config = dict(
    n_kv_head=2,
    head_dim=64,
    d_mlp=320,
    positions='rope',
    qk_norm=False,
    bias='none',
    init_std_qkv=0.0506,
    init_std_o=0.0628,
    init_std_down=0.0724,
    lr_head=0.00822,
    decay_fraction=1.0,
    final_lr_fraction=0.0,
    steps=2141,
)
Each number is 128 + 32 x the weight over the matrix's rms, rounded and kept within 0 to 255. Layers, rows and columns count from 0. Numbers have three digits each.

# layer 9 attention value, 128x128, rms 0.0504, rows 43-63, columns 0-127
159167139085151184101127118084111115157115093101052181109118171128157132096088141150142121141166095147092136097114181149176171168162103110114072116128131128086123108166153143089145079171119083175115120162187124159146088164114085137111130119152116168116114084147184120133122141157129116132074071126141158164164182140189079126096118161183072139124072097163089148143115160187097122080114
113111146182102187124116079127086106118137138122106114105124170145119132101105145112181138164078118139132102102135083127171182118113106120119090157094148136108164121100156111081153123106150126136125113139129088101129136123104071127112140141149150132138154177137081141106117093092116141111117152168102128126104139160149152143166167129081123125159160133090112104162106118133117126105137
132135129084173145097138138082097112130136150144115087120107152113093159144135095099074139129137125177086171121120087099147147135128152154103118112174102127123129161114163139144199111107177127127143134107123143085115131106118156133076115148138109128099165102165139095132126099132155111152123164145118146117086132121172126073143084145107091131140101146152139120105160121136082099121149
103183140134146099075141108161125130141157083107147140141143127147140106104121148124125104116135168167113161146141119148212159156148109129145141120137117117132108127154129159121135121086144087157125124100071086121127135107099129125130168095131155130127109110113138141161129087129107142105090134137118193114114138137162145124124098135148144148137114115114119137163093193110104125129112
139187141088128171115166128163144117100126090134126115106192125148144131119116182153179148125111130130108150121131140150159171176120090120184129129116116135167068160172104134125176118119118152130147135143124146119150158092097048159108100135125097112111104126122157114108148089104167113185159143163120140153091173136182138084154122147150179178057126152137105109135130153157112163165087
099135145126129152140112108149135147141122141106097153095090158116116146125123101154111095116144108121127110092111136134113119154156104108138143131129107151055101190100045127148138136167091133152154129094078115131109133157111092090122138103129134117079100115139096162141116119168065095130171124122136114130113105151161118156077141089081146151098116091139113133088126072113104130121108
157130120084122123174155154159143101075149157136145110091148103120125148096137144069120131163122147112100107144145137146100156091132156134142131166102131127108127115128143172140148109103116119135121088124097168139148085114154131053079111101187123113155154145076138112163115137109145115132137061137122116155113118136146149131110092115132113122134113115120130152105065128133174126129113
161107117129145123153129106129117112110134091077132079098166158078134164122150125141173115123086133101079105150073108115124149201144167110118126116139130099137100176122079167102115118170110128114114088106178118161138143108112138157119109159079147129089107136116125144136147117095149151110163115122128108121161136154152133078085143116142141116136081144119113157145098161122122177091132
078101187114160149114135137173128112176131134156106183108117116114087104132135099137093120108133132131129142113120122120100192101111131143182180139125097102114156151125152102095129136141126129154130110103167143103113107083133161107126111131127183127138153105178100125163182149159167140142181183167108114140097125120098117121144111150133138148126110117142127178078104123107101176136161
100115147082142093127101140106112126142154083145113124117165153084106178084114142111144152102122106111148152127134072143114117115146144142096109133078091167105105135137129168096099129118109137160163145116092075127106115167102120104105110131134136159122152119162181123154070134143170126116124149159125122105135108168101131122122147165110125171102104112143120137135074164110168111154068
149097101170145157159161148132164125142123111124210117135125101161117117140098113149077162124091105054142114147132101122170073112105116163131144132156122170160139099092136118083198132146084157155110147169100131128095101125145104076119111118128152164115107151125063090134088117125136115143169156116126116111077164133114089078138099116110078126130110130122116123135136091147143099109140
067080084106129139092162130135133161111178106134111113133163150132100131062144160161115107180146103169161130115135118119126157131160103124161112147188161139118069147139096148114135103173161117113152101186129144173179130138107126125125130136111177118135123135134138184082120113150111110150122099105194127123131133144163106114104114117131144144146148133143156111108099112112099063107162
135142171146163080150112162125103146087157105121110119161083151179146128109178114117101159122111077102141105120145138133128081104094138152125131159177104114178064098072164114126127134145140132108136085127142128083069109093125126113108134091104118172118115160131069156167145100190141138149168100169129103152137134145121119143133152123128142168213136146103151161154143153157138137110173
132092106134135134179180116135131119178142157154152170172137140107163159102113102117102132133106148101153136172146155106142120122110119058157160075154116190122163147120087146118128167111186160153115073103143090129151098120117113129126104128102098131124105098085115108127157102159107124134100138131104099144136150100165144095139110114137124130071117127104145095138125111100141133137115
086090124131136176119192126086073090141103152113101103110138105155154133173134102163189126133127107136148152153160119179154111125143116069086118135132098143138148109114116094082123150127134147170128118127114136156102110137095170135100122123158136112108108124173121092156150104167163095119135123134139105164144135129166177124139159132109149138191173134107155137156092118131154172113142
150104083152139089108201155154122124170134107115098176110195137080107149164079141154141116124143107108130123179153158207098119153122118121094100139147097095115136071123116115121127102153173175144160131065129160137096121143150122053123148143094155119132151093153144131097099129136103136160144204111127094087125151172188162116125176141120122145170121127114135117147191119111146091149137
149104162063066150045111090111137127112109093089128086123186123147188141093129106133100141121127132178176178122155090144125201184142136134156109138139073120073144111124122132126126089120106119135170091140144136178167136125134136167140124112136122120092123178136143158143153145151129139134061107144137154114136127125169132108149164116138106138123121058206122133136057176110102110076175
116138131084131132169104186099117131136140117128098131149084140113131140142120135138077125141104106139174121186165175117145105143080110154124152142113134126094159160139099131135127130133125140102132115146121116109104116081086121131177156167109114084167122141105176148154165161142143122126134143119106134101150095103134121168153128171139170153153150172114112088151129127130099087121083
147157176138126134116115115083094088115130131166111147084159137113131107117127128105157180126097098134062118139128103115155122117104118128168114133083117121121135184158152141131119095103145130128146103088190130113159133117116124154152127090117120134142077080114180116122137131148143114132144138132195125127123102130156142150063116116119142158134107117125113062110113146107110094086127
150172125108112133109133140171125126131124125145144156113142131151147142098159173134128165200154090136125129116108116184116157195156123138137110039081145101152156104154143170126118126170154109186097067107113137106105113094149125133178084098114172141091165140156153149109162138082119124161130128135117128135109094182133097180121158151149087159126164115134114102148074117138143151136160
074093107116164146132121114139112149105134093113090129103067130136150135121163091099124107113105094098107166089175138156098116130081097126104105119136104129117142105120140137133175158104172185109129118094138114115104121148174151110125133095100151124153073152151113084153081130091150129142166142108152129136118137097143087102112152110094167137115122151128133102124170170114092139166121
# layer 9 attention output (transposed), 128x128, rms 0.0632, rows 43-63, columns 0-127
074130163088092160114050171128133133097152100127212105158161125117145197124200140126150071101108172137103111165114119101172167231161082105079072140104144124119155111129062102136132100094111097104138082146148072117165118156112117111109135119084126176166131190123151150098113122156149109140140121076146120098132145119078163106096105165129126089166132087081125159077139165108188149096141
157133111124101100125163129103104118081094113103154157112100109107147162146129126121110188156105130156142105087109177146130094114085116150131174084146139159140164155135144119114176090157154108140153139174112092163074144114150071141144180112128147136145112152131138142130196150096179044163097140147097153099130147127120141136094094153145130114147125134080146120134130124132132129139123
099138127118130171118105121116140104126146124130154135134113115172083113119169136159115177066112107116097130119145126122107131128083151164126108141139150146127111133111142114123112109196125172093116109155128141114096098138160207114108150148116079093116129110127159151097196181124147123156122102144109111136138162135080118155106091136151168131136140096127145107143112120118136068101117
147168104149122140126120112132141120117131111099174159165178119110134123133126171074139117104137053170150112126115169149153132128100104172132121132096131108087111151112117120125118090160117119088175111163151082137127153157169096098118097171170154130148150136129105118102091137137093113153081139141119136113187125137098159110123102130138154124100129132154130107126142151165133130128135
148125139140097191161153128131089094143122124101151130141156135133153169075112178098122104152138153137162091089130169116115130150133087146127138194090106110113150092163159120151120041185103118058173034120198061119116163127114057111134140119100166083148124118134155038163115127138136166138118141092144148148123106096086118109126167143174161134125112130157129152160122183148144077135101
122110108145149108097082156105117171099134130109112089113159124135090141125137104137134093111137128145109144111104094106150130096113095111121086138129127143065092133150111097119133162144131133139103106130132113132195095164107081116152158144087190109089112106185089119138139111134106158112110165127078127083124185133128145151139100108145186152108133138132172118151177154106113122150107
147112168180162126155134091114176111100129126178114114144111097165107128161120136139144108103096115100116108144081077122124115139204154146093151113087098099141137098110166146124107167101166161072109113124134125136133098130137085135117121143099133114151105105096145156111160117109111156109069132161136139146114089101103087132116110116121104142148146148122118152110200079106163145129104
158093136064086134113072097120143133123109108162152124141105179138123133104100136063094137144116129128098133178168160041111146148143148114131138112113121104102119117121156149184169116133134143078119139164135104109121142150017078117139110109101151141099173124190116100181139154154169101115048065128096104118188156083155124096141139102137094148121099172091121122146113109140151111098172
039172083153118127131199152110140162110200164126187085078143105141072125060144103117153078110104128143095141091117111123103127136124127129092100105141170147137105177119154115126137080157076132133128170118169168122144184144143154104101129132138161113118133106131099119145155149159095141115138115140084131117131139182148100191165106172148093165109140150090154112112140133155108129092151
153102152139112135115098116120133124149146160141130103105119176128112132090146110141166141100128082111077126103126118167128134111119108140143078140162100138123140115090169101158109154143150096129093104124095096138102155132182027137136113139108141130170098168102086106144122142111151170160091162166153136109142126100133152114156127163144113164127120116133105116077158144134175112130112
155117086100128092147125154170131130090149104103044134123112067073126068091118108103140128110122165132167110134133127092101133095095126122114169194160139155160140142093158108165092161154168118137130159116144193120084112101144149100105180122117110126116131095134141136142120134066093106106157145170169146137107092115119142155145110107133147174136174113136153152095136125135139104151132
099115162168208138141113129078060132124110066109142094140143138095155115101075099126133185145149165116127122145150167160177125147160116152103118165106136115090121113165125105133127113125148152097096117153112147112181171111137148075112101153101129124136106098106103135181144124168136124186095092089136080127144152128144126157073159124146148135087153137156189157152177176119147146146151
134117077177119148116140162112198122058123122158151213131152115115115136096126115114184120105148139127160114144140116116088106106163127114167152119122180122091096141102116184151108178122138127166156182150136146159096165126179133113117143084147113139126163128142107132128140168073142161132151082106170130100084166099143119118114121126104148139101107189091130162133124143142128121106150
127145161144136097133103182161141128074066145061140081142065099118159120125059162106125146147132095143136115106144111104094155170120107140104137137131146146094176136106130136164116126125094139105111146078172179092099082143129136156123110099161158129118096104108171106145068137126142148083119113159122119175115179145141129161105109128153143159146136128132177114160135129156165164101094
118105107132086091130125125088146164103061109114179130096071107094113133166093166130161141155129161168115145099080113112118081153158146102133124087147129154134149132154174113139119093163154112173131117125127115146080114092134115118116124109140146141140099115143150120163145167123161124121172105149133118138177158112144185174135097155081120109046139116114112151133132113137130154104086
150112126143111130134099133140139160128116164142119115138109167094131098182069129074114136164137186163115135149175142097131130121115117130126091088112146141114111088151121084127142050127146111155089160108035137118148155119140089077115186152158117083132126084178117140142071138161135184151157108157172122132115183108092119169154057178175131171075149086154086127135110162129156136083121
115152159066175126088091119097129104152123110112136102114144140104105144092175181117158175093130117163070160104143176153157117193158115120123104093099110124079188132129036100126144135109154119088175125138110104140138187091116127130164132102112178120149181134160137125135113183208125087173131068086123146115216095077144142167040121141132081160133113106161102155085106139149114136122112
083106113169155136132140143123104128134130140129165150152127109151109142106141111143149113154179110144157101141122097204117124153103110130158147115119118107134155126117098129164096127153117130121074171109103126076102116174101105192109115140123119156140146116162129142074095091117142125129092090119140123095140102094173089156111128117122147114088157146087102109130100118139134108152118
129137171162121092102137116136148134101164113108141153143136158118129204128187086121154170152124145097093148157144124136131159123110111116090131118152116119153155120134127134135137119159132129060153140095175120117130112105092083139091125111123121128100108181178168117140151123153125166175146104113124119087141128143164102119157153150141119091133103129130147172145147220146148102089098
155085178129147152154166132119203128173132117126159124112187132160154096117126144117111102151091094129127119142152135080159117151146124085107094117137144069132151152139108098115091046084115146112122114104123118149168175100159064143113142127125178149102161127115163126117114112124125076167119132161123061162120136110140112112105077158110095134126137139117139172124119141130131113172102
106161137102099155154129161137151111145140126144135141107114126124103132127112126096155193152158138091123143097157102133118166140123113173162165144165175143126119143174077135110109142166086181129145110164140167164117090133134105147138157145120154088129089140168104141128081118180177152154124149120143177113102143148149147161164092129114145134072088170098161159099135146117135146110158
# layer 9 attention query, 128x128, rms 0.0508, rows 64-97, columns 0-127
122112159143159142114187159118135157117124105147151099146105140094138101100101138151145151135148085126125152153132131146107099089168149113168131158122130148138159130123108123114161162133138151077167127114148128100133146149123142107137122151139119113109107134123145147130121089117138144123137113126114136151128112118096136110117119143133109139133087126131141134122152136128170138142120
101112145158127128116147123126149116134119126136138152149114093099125092110134128160120160153145086115139101130111119119104098131174124089122150178126144151128139150119087124115161151118162108110140098094142118132134142127090146152172123159127146142115122160137137122145154092123143116108129119103162138135128129115114134153151102125150115154115143138114147125121126128142129136138129
134112104140118125162113134105132112139090119122133161135108120113122117111153132130116132155143094128155139127123102114137130105156089109117129130116135160123145143125146116109126130128115093135122123099127131121133145102107151131146104146104119138106134149115113128132116095117125132089129101118145145153133113125118164117156133135142142149111135132126124117135121133152113134124126
154165093120122135167125139140118132116123137096126125102135127162151136122130133084115107111126148148096136125137109118108164119092135131112094120124150093116160117104132128138098092123116098152125122168079127098135115107148126147078126125129128115149140105132082146113126188125116133120165095134103129134147135149142147102131144122100141131114124117146111123119115122138113127113107
131116105130119106131119097106127091136096107135114164145096112122133125135146098127092153148139112127121100128148144112136156100138127117138107123137142124160120127128163096100102123102116131164122137090152114154117143101137152141148104157076132153096120126133132132151121128131122129112122109116146127167139118127112131131128143125130129138121157138112094150159121147170131106146141
133124143106126131147114123108114118113109128132090135111111122132124119137148134121094132115140125154129151173113128099137141110129139139108150131141123109125092107103136116131132110159122130153121132106120118136096119154144175163133101139141111128118115116139118145116115113125109145110109084124150144128145110118126137119134113149150147109147165137130118138135141143108082113125110
151115129112133129160152121150132162118150129142132106139149150140125116166134124094128149119114145155147151116132147141123140132096195117098128105136144091084099078137124101161124118115105125149170116156129148127142106153136157149099176125165097122171135129122120146113094156107106151146148127114082121128135118104175126104131139125117121152132148141175117107102131106121122115158077
115128133120118111122088122107116147122104127170082139119101119131136106110096100162102167138128118100122094115154145103145121090146117095146131129170142113164109111118121121106113111123112123163092150071120118129119175104147160136153100159111128130133094126122138124120099131155104123121117122114184129160113124109123146126106138112145134123117132135132116153159105131149115100158127
114105127147150174110131124123141110133103101157127141107102122106090100085135122208101154124142066111115143134139148127141114133180125128158158114130125171112144127102127145115137136124128119095132147116177107119128143123109124139142102121124123156081093178102127131147126114143140115132147137114157122159153094100115169159126123165146122137149130139113158109114117157144105153103111
130132113069085125183093127140103181125152131153108124155123120171165112122121139069131142103136181156128138124097169151154177107097166165074094128129149072142133097129137097116113060118113095181137153132075156116133108095141143148108168139126099113147122129155107121121096167140139152158123115115117145123124186146162126093139150086141135146163104154149133174124141124142127086161098
129114144134122112133078122117118172120149121131130123164142145153155107140154138085139110129114155165153115108132131162183156132128172108104104096152126092121134129127095106144112096126125143172138106131115132140094141103155126112094155103173117112134113140139126151117104139109127144146099111095162134126139137113112125095129123138111113142134115155137120129096126172107154101136128
152139097108070147137078141140103150125111125142129130120118117150145110120107122083118094115152169128144140153107169152123168103127138154116119147149109135149085119123112110074113106158125093168165180119087161133115134106124123139142127102136150118113117126124122159070103126108151144131137128134140098155128178095127139107146139121089156134134111109145101143151130118159127119150126
107151089165093143143118117112091132135089108184130099135101111133160157132115133162101164115130188089140115156093114123079144106161126151188136148143137099147115129133109130131126135123172114126066183083112152149149188084122131143120144120107140115073141127153147078094128124136163147131141143147161154121171122091146126143120106096116076109104103109166122127147089116124160120129124
182161146109107116139127123168123186148147154105135165160122123124105107104101153077150153098165160151095122125126134112132161098078153150101145125170144099116130105128132076157128099124102124125164137177160113060151093143174140146148159083135106127154156113126090115146116158128153132095122092125096100131137130120147154087119185114133116133167134133133097101114134124136082090139097
141132193081120104161103117148119100129166163116185137203103082137129086081134126108124114128117147173134182090042142144137093131156133131126113127089157104162168162139118114163117135070146124130101091151110175134109119122106125115104111136156140170137208055165188120125148105138119119110126090169137124097078124165160106120107156130132107135158106112127162153136168158169159101097120
128167123062172106057156155129134099114179148079112185140143076154117168089119112103196105106117151179083152090154137135129113120119161158099134154159145123141135130123120115180094078101132152111144067165135153122164125135143102104111184171146122131121112133139131094176129172142165160103094094146069123149130118204173087128135171138202140140138132127114105126122128131107102102159130
123122186113106180122072122108107130145108136115168112120126066119201057074083138120132116122090167132136065149064204114139157166140115132103201156152131161153106106142147187048108151105203073178091141137132125171075109072136110134147131089167147119161078085123199187114147147082155113108116113145122109115098133120137174150144130120079100128140089027114131104117142153132099082071127
175110137169137133161088071159121109112165115130136105141116075118120114072113160109178234065110118137153139044156106066154225079055169138107130152172087107084146154083146122041084093153184193104163136077085186204117103147173118112071142065136018124172112169120129193118158161115139143093146115102105158126135125158132056166147199160078126114137109081148134107073158060146159128084151
129102173124166127122139054103149167190153086165054141149111142161062166156146119108126228114098119167184122113144168127146128078154173100180081146129139061128118185172121076188119197145039159184161074120120174129120063101122175182163140095098055111128153147152065152139070214151175136177145170142146146153150169181147114046143035179163094161073192219157023107158150189096139121144092
085055114119143158093208123082135084097145125178100134142103050167110145151159148071103087145164126160100114087133128132092190189180143144206089147156118131129144179032146161171160011155097135058042071063128183096143120162187127176154116151111079132160128181103087103133187139112163197019133058166054126163159054176153131068119114114101157065074125222096153132158141143106142069110125
059092106251076029127153057166151206166140093130135126141182066094187114032182155085147130138109190079160141162137246110096075124165193195109179091214114170143069095196134067114119187125086152209131102114125123051103150162190060096082058100128078107070125143142155125164127046165137133149145017161178140189089133159146158067202160090062111093093135088157102101166166040108031094167152
175094088112167168050166071117132074190231153000171167125186103167145084129194210118133098119148108181132090109203113151125180114115143109101162124195126107174183163178120052162115103171091070124106132128099091174111148209088119102072120131221190064086118070137085119173115090126152114166074140182099151090053112123126044120038104163088126135082153125157114190104140113017068169100233
142163135140180122116069135091112116107153130112123017066131116096132144107061157138158186215241077120123137070141063138068106148163108179170091168140142228149112122142077113144119096127137126160213085137087051075144152147089211176125169175106117114102105121186111178173066161129117214137099072074112182098153034129177149147120130078168192100081236138092105128121070130130140148070196
105130167046154116142172114103174137084092062127038204076194155063063194124255066122124128117126165108144163051137146145098198066088097088164213114101189164085078030167148153106123069125077150100117255119138111089193079226141211081075108125145153127180150176159106111178108183123060162131104212160144192145128098169111124133114113107186165112088136159083136072208141090095147201114072
104110144188108133175152115114053100044084162084193069127127091155108089139110118079091161131130137210177167087089030193077113138178199144030121172117182200067070167083130082196182090067108196138055202120086055146131116073096025118161107161109087116097142194061148144086082215147121079210123181154075031134139185135123079121052120046142164126180120121136108124182088078167164122189038
180182108145166098125078105124076193121067100154171175144099099108161133156205144107153150200140203087097023132149059078059122077170157138196096109087105170131085112201049085096076183128153133139180123043098119148078130110131057099167188143208116092114173216170162146123171130096109043095171106141137117135132110119115124212072136192227118068066169176162161108143150093166230107094218
094085110227135188076099143148168066129140162168077036182158039136128087170107134157144149206079154193154070057131118130169143108123106153152126102131161086224215160117086096105112227191130134129069128070178254092172091133096052167054109187129161147157128061178144103129126154076086149066134125183129154174108128111116097168137110036161148146082213187094110128191122126099199106108084
176051089075065147020107053047123074078135079149209140151165156169081107063042079101119085133214085153141057209142100146109138138136094145161162123091130147152111149115036104119128122109101198119150125124162210113142151216126055134107125201153171232079076100156147229093124118179164150205173134194210118099101128181093173168165115193043120069142055098044180132108154114119168128144143
116116063089095206115024158172195098213191158044122154000076110153180129070192017037182153161112143033103130178207110157113072085185139158195101166129197118148176136054152123113160099105130121175190131066153118121127131159131098151076085124174148097240128154221186128142134106183147109193120195129107084058164152187113170087110133073192079154111190181068152143122134166165149113042158
203127138089098119113146169076077074191082159163124136093126130062178214125124159009237172048099127134129092171080106146157191157166148101109055167191176172189089104185086094104144175085119209129184057107144215228179106110148162093114118130184107161198089055125087150218062190155056108056121151181133211177082143110137123130101186140161108130065119079156165102130064081168027078135131
156149162152085075059160111129083036181097104157199135134031217159101183122100156078127130149167181153121244096240139149178094168143095141057124142047025124128173119136027149140115122158119136157093208162136020119131066141087149136042088101161175166195136099058093113139148110159159106136153144161077092118149144110142116075081143126137152068175112119132138142110041170185082109078175
198132121132118095168100145075207102103126109110081127165068205182129128174120198147181127064124185100073137131156080200122068096084042115164124154138110131124066101185193136121075064137064150113171046196230116084184112110109047190059113120158118152095063133064129068121096174109138111140086156203178051128183137075113078196073158168128138153115089127081039135072101132162130104175134
126125109146143123118114126125134105148122111115139136127122119129117121119137129162116154124136140146114120158131114131122135134145108106131132125148149153144113134128137116130120154126121152126120124129134112145084131147123143155152123143093103143120122150121121167115108108132118118107101121124119134131138133135131104152132120122140113134114141106136160115151129126109103094107135
120126102118137115131113162140113112124136135105116143110120106146124131171149124122097120119132128139122122089126118125110154135119122135100141110134112113160113108120147123134108125107122120163131116132131141150102116090136137175114126130094138137116132115119115124127113135119127129127138130132115129102111114124144113129103147106131107130113177124127128143145119131117094100116102
# layer 9 attention key, 128x128, rms 0.0506, rows 64-96, columns 0-127
131120136125112117137126125135150111147129122121134140139131141127136149136142100111116097138112126139141127130138121101137139138105140172138089123152119127136129109136148147136112120146110140132144143115134093147135116102137123114076158090148133135127101136159139136144124181113130136131122150161126101135136113134150124122135137118113139108154166142124129129127095098125139129138159
118117127116141114151137112153143135130123108130109126131146137119176161129121115095146122113098108146141131131153167133141156141122142143161083088174155109136155094160173140132143116134113124141123131138136140102119124136144102109100116125122127126118148109110116144115108145130129138142144145143111109135094120116138114103118142128105149101121140129138106141108142125134119145132139
090113105118122143096142114146131178124108130146127116141140148138160137131124147141123124138111148129097125125166132125125127148151130136172112115150158120137138120133142149102147153135160107098131102135139134126102120181126116090114143135147135125143122121131134092090120118133150156172118150154127122115120108118157102101125130134132119102142118144093133153135118129121100133132125
155114133164103111116125160119130104079132094117145100149143149124093140107135103147136119142133100120131143142108122125137102082109125184124137115126116136113124126106132107148146163138168140113148137137142131120096114130120119087150118103172147102123123153128113124125136093128134122138134147129128123140125165124115121127097130129128143127141140118135152127127120106115158122103113
149104146144123152117144139140125159117136121100129146115128129128150134163113147144128121117147146114131122136127113139109101161118124105115155115102122179149107135092106142132130134112118129077097142150113118128123117132123111110118134136142125135131126092116156110092125120108166138123143115138138152086156140144163133129124104131111104115124137132140120120115115120125104149104132
139116138139107147142132132150123143104105137089148126131146160136121132139124103153140133152116160125142120115098115118102098162103128142135150106134112193146125134105119103107157152109121127108125139163097146126123109120150100121143133142142139131156155149103111097118105116122131122134153155143137127097112152122142115149121149113098124144127124119137121101155124120136140116124154
119125100141131125095136156133125085113126064124145081129128160140122154146153105135126143149102125109126135154129113119149104122150115171143132127125121160149182136123117112128144170126126162102138119123171113139141136129100132090130130112123180119134108140123136101103149121136160104129139122144147136138119165130116103156103096139110156128156136165136158140118099122158152134102112
116098148141127146145097133065126125121126139085115158121115122134103107176140142122125139135145112105144118150098098126086109127105121101113172166122137160182115125087094129134102118135095127139135124161092118123131158110125122140126162184102122164102153124123142090126106132134134087089138136161109101094191162132130158172125099117118135177092147106144134108152093128127147123127143
110129161131131077125129139132141136135123134076142140110124161103136085129135103108160094126109136114127137143128137106123118128114142121143120121104128156162146126129116109142134150150126125099095131149140128117130132142152139090102138115144148119132140119157105119141121138087147149126136150131109120126140096126148143153152127149122125123123142134156128118114148094115087177105117
142130150135138142152091136119102139141102116135160130109113093126086121166095118096166128114146155091177134115101090128132149148126133120116133143142124108162108169128127102144116129143113111135123162131122132112130118130119125159119139145117123176150096076136109139147143150108126088094154130126130110160159129096150134139144131122146134133054158152131171076126164126150145162059104
160119095134144140115134151128130117128095130137104107123138113146122139136137116115127082136116132102174166137126099108085121098108138171131115143139105139126141121132158132124130141136084152126122148130123151090170150141131128124131147139114136129154132145111093129129154109125116109109148122127093107133157128124097175168110123097134130106156136123131141079142115139106103092141097
103153104124117141162095126122104143133139151151125149095116131141092117146121120099131127184117153130177134111106135145129155101087144125145133132162096127126124131101154145162110093168076121178102131087133158129118113111171137148108142153143109126132108107115098128128125151114125122093141152126125134161154097114101130108148116123151163117094153120110115087122161148115108091109109
143137139108102114113094174159133120131123096103101158109164088125105110167181142071131094118128131147143127140153137091155140126094131146092111111110116134180128086112143101079100095137075106177142122107112110112143124137156153152138101151139142151128114167101185157128123141133119110091105111125138117141116146133127114099104160153161178159112145168142095166121158149157147088126151
129128144132108128142109128124164099125099102161151109134133139124072143114174109119073117159113113166157138120091119137153196114121136098135066116143136137110179144143165108151147074159165076157187099110136157073103125087136116159104092179104183133142107168154124123163116111106132093112137122103096082118116144104126082102125119120125171112103176173115131108134172117110158108094110
098137137145138139174190135089143094114130129157094078128153167113141154092121080163104159118113173135162116114147060112129146140176109153132095130175117124114101188147157100157100158101090163141167150145163127134149123097110127184142082142124132142084096146109109132144133150183139120177136157152104155114087152093109123110153147110139104128124124174160122101138088135112143120134095
128116146200123182134179065102142082127094088151172075149085104107099141106163124217068126115126132147148107137110101128063154123171126077146119101113142124137157133143163135124122118209130113070110141077141135099096109132078104125131118136150142127194088181148208128145147129192160012137198162102159069057091163172129112147144111162123081131119111155171134086140121101119158141141085
163190059144048149142111080150130114122125081143086112114111140098176089128093085082128094118132139113111074172076132212094105128140156229123129164118121177162113105089170124136126074143078074136102198104105111157115083148117118134095143172135094116137137113075096131075165086139194137164123110142151087118162152117100156154112112113127156141072132082098160152188148123168169136106146
069140143154187130078117109123111171116140126131134161087114153153078088120093155150184164096149118125166182162203103053079130124089116079100140107070128099089107153099177131111126105105127184172146223057094160113128147112112225113138099095130119132089173099138097152117134180098125099112095134139142187143166092135117150139143142129173091196084118136127101084062125103209123107163169
061146119160068123167104133097212126140190160176115092141147128066111130089159110098112140144094101136198094135057157181089129105040167159144108121185110103156093104101138129185140078140058086134148182154135111124109082111135139163128085132136114123093134091063141080067119137136160087104131072105102122147149193069070106115124125032130171120101138137121048133185166122110110102065087
070136047127106087198113163049157150127144101114160122174184150130098082080124167097129108119097056112084140174106110165131085148131111114138031116196135183151148186108131168087140078065154132193099129170127047118145148141142102154170123146139057076042152167149122067125068072165135192172188116204110197115100173166147082137173117105085171094147121073076135179205109063113141113083066
129198178106178158194146137047165158132130070078156166089107135163087051134123148167136139065105181148088100109230193101152101135174155140131141098185127103211106228158063116057089130071165164138106134134061151053139099088166198174051180105168116187086169097100169166132123063168160130131158082114171135115079093101166158077062086050111099060136120063176128111130058049073098133159091
124128112218189194156179215115104072228161119082149113136128103170165091135063099166185135216122110167092046151128045177122095079129166102132126114132110049123155169188098085145113079122138021120044120178157140065186074193094083160124093148118140080080127094092070133107113175111153134118093129133149161175105180112203104156136158180140114043109121201200140129076169140219148098142175
099174059069085153039187153137174107078078118068079070127166119167117145161121079168145182116105164140068120070179107160076157148114139159103127134090177175147156126216157088100130190153182114234094163112136145117231113146097215200070159228118123143167027146068183111106097107188100213174129085098078147103138126158152114108206169111158155117151215053111139151100108170124094128122145
125150200169113128176175075156255096144162085128045134113155130129196115162179097229142143091087054154201144152122100060101135168093113134124172178103172188081158144125182117157102000084140122140117145061255157105178045164109066130130118172111120167126091099151092120108129154078112098107134170050174153123075094180064069060102068095139116122089146156198141071094148130113163057156194
062100080133166141154146142097163149116061182058140125172112142069131207200105116194160157063098156185084137160076073240137151140186204118125074132143082138133150130207121218075185046165164123162144255107094083100118191120217069142149074118140126166145196147084098114137053213112079080124107139024082079081125153113164147142096146166116099181135107159111154139113123158169108152100106
074140090125021114109072152087088120108186143080156113115100126145119201153063126121144182182120250157154021088250134037135123180100160141115085165095169153148123243182150088065169079191167142051117092064152077135077120133222097131150139121115138118102115139171124088112119114215159103121096078081121102088100184106106109206104069137116181140049127077173131089153108125169183142077064
119107097139214052038133143104151156085109101148140131121065110095052157073143096080184121146109056173121114167156117154151137108130094157101149072181038088147138083131138143086082155184141177139143145098129159152139126078116071070080179226070137083096097055090091128169240124117072090071121133150113112062053094133160006167163128092190180161068150115122083119095139169086108047095064
144085122145123087082145114074194069023093106122164104114118093145088113086078160044029079086125048164043179162141115116077123216033110118180128097112185083161125177137133126116112149115121188165214137074203147147157142193139000124107137107175145155101072143120177150113103147100129047163081017178117158095165190113160148158090155154104077159158090185081196193091182071118071147158175
093177120088156208115028134247110080130112115070115184083197116091164153161129128109130142208168146146145161210169166149208070121133140125240106075096170159152101126065184100093127123059130050187199125059142132061136142114140171051120146159180167166132173075124095154121101072170147088122102103120149134072101189193080066124081149106162136115119116203044145109200100160093094169113188
123180009089058090188131164179037120119139083097122170141206094124125088088064099129198091026132102149197105069123087096076138178117116074184088116154074091174076055055119136088169114217110186136143135198224106111175170143164157113152134155103097137104119114200103173092175102129134136098140121167156160178035150047250168218160109238116114113150211149199087109167075127085125092160148
163174163171125075157146089141085128166163125090111087078144135076169134052143176122201069131119081149136176197151111029123111123163097130107092116127167103175122189176103142174138134157117115062228171115169092070134170098078184229062047193117166109255168121086089082144150138121110102165140117065107154038162095067178126127084121114142176000185135133119118226134112136098084121084142
093161098156133054160120144101186140152131124155211103127121130114152067092103164132176243096178132211141176056072172156116057077220117165065142089087137134115184210054164128199129099177095126058195154163150109145172096139217150182115143146116107114111017139062089182113083173119184175150133116119174105022143094146163064163128074184110155163079143166124145153194118127130149198180145
097134142130115119151153130154136131131143120131113116117150123111149161140172107117126108120138119129114100148143153126157151134123138157109076111130139107124124096128151118124154133142123134126143126128151131150140157139136123097100099089107140126113138130135123108114161140114168129121141128128146143118122130122147149124114124140137128141156118137103093195088119136146128140166136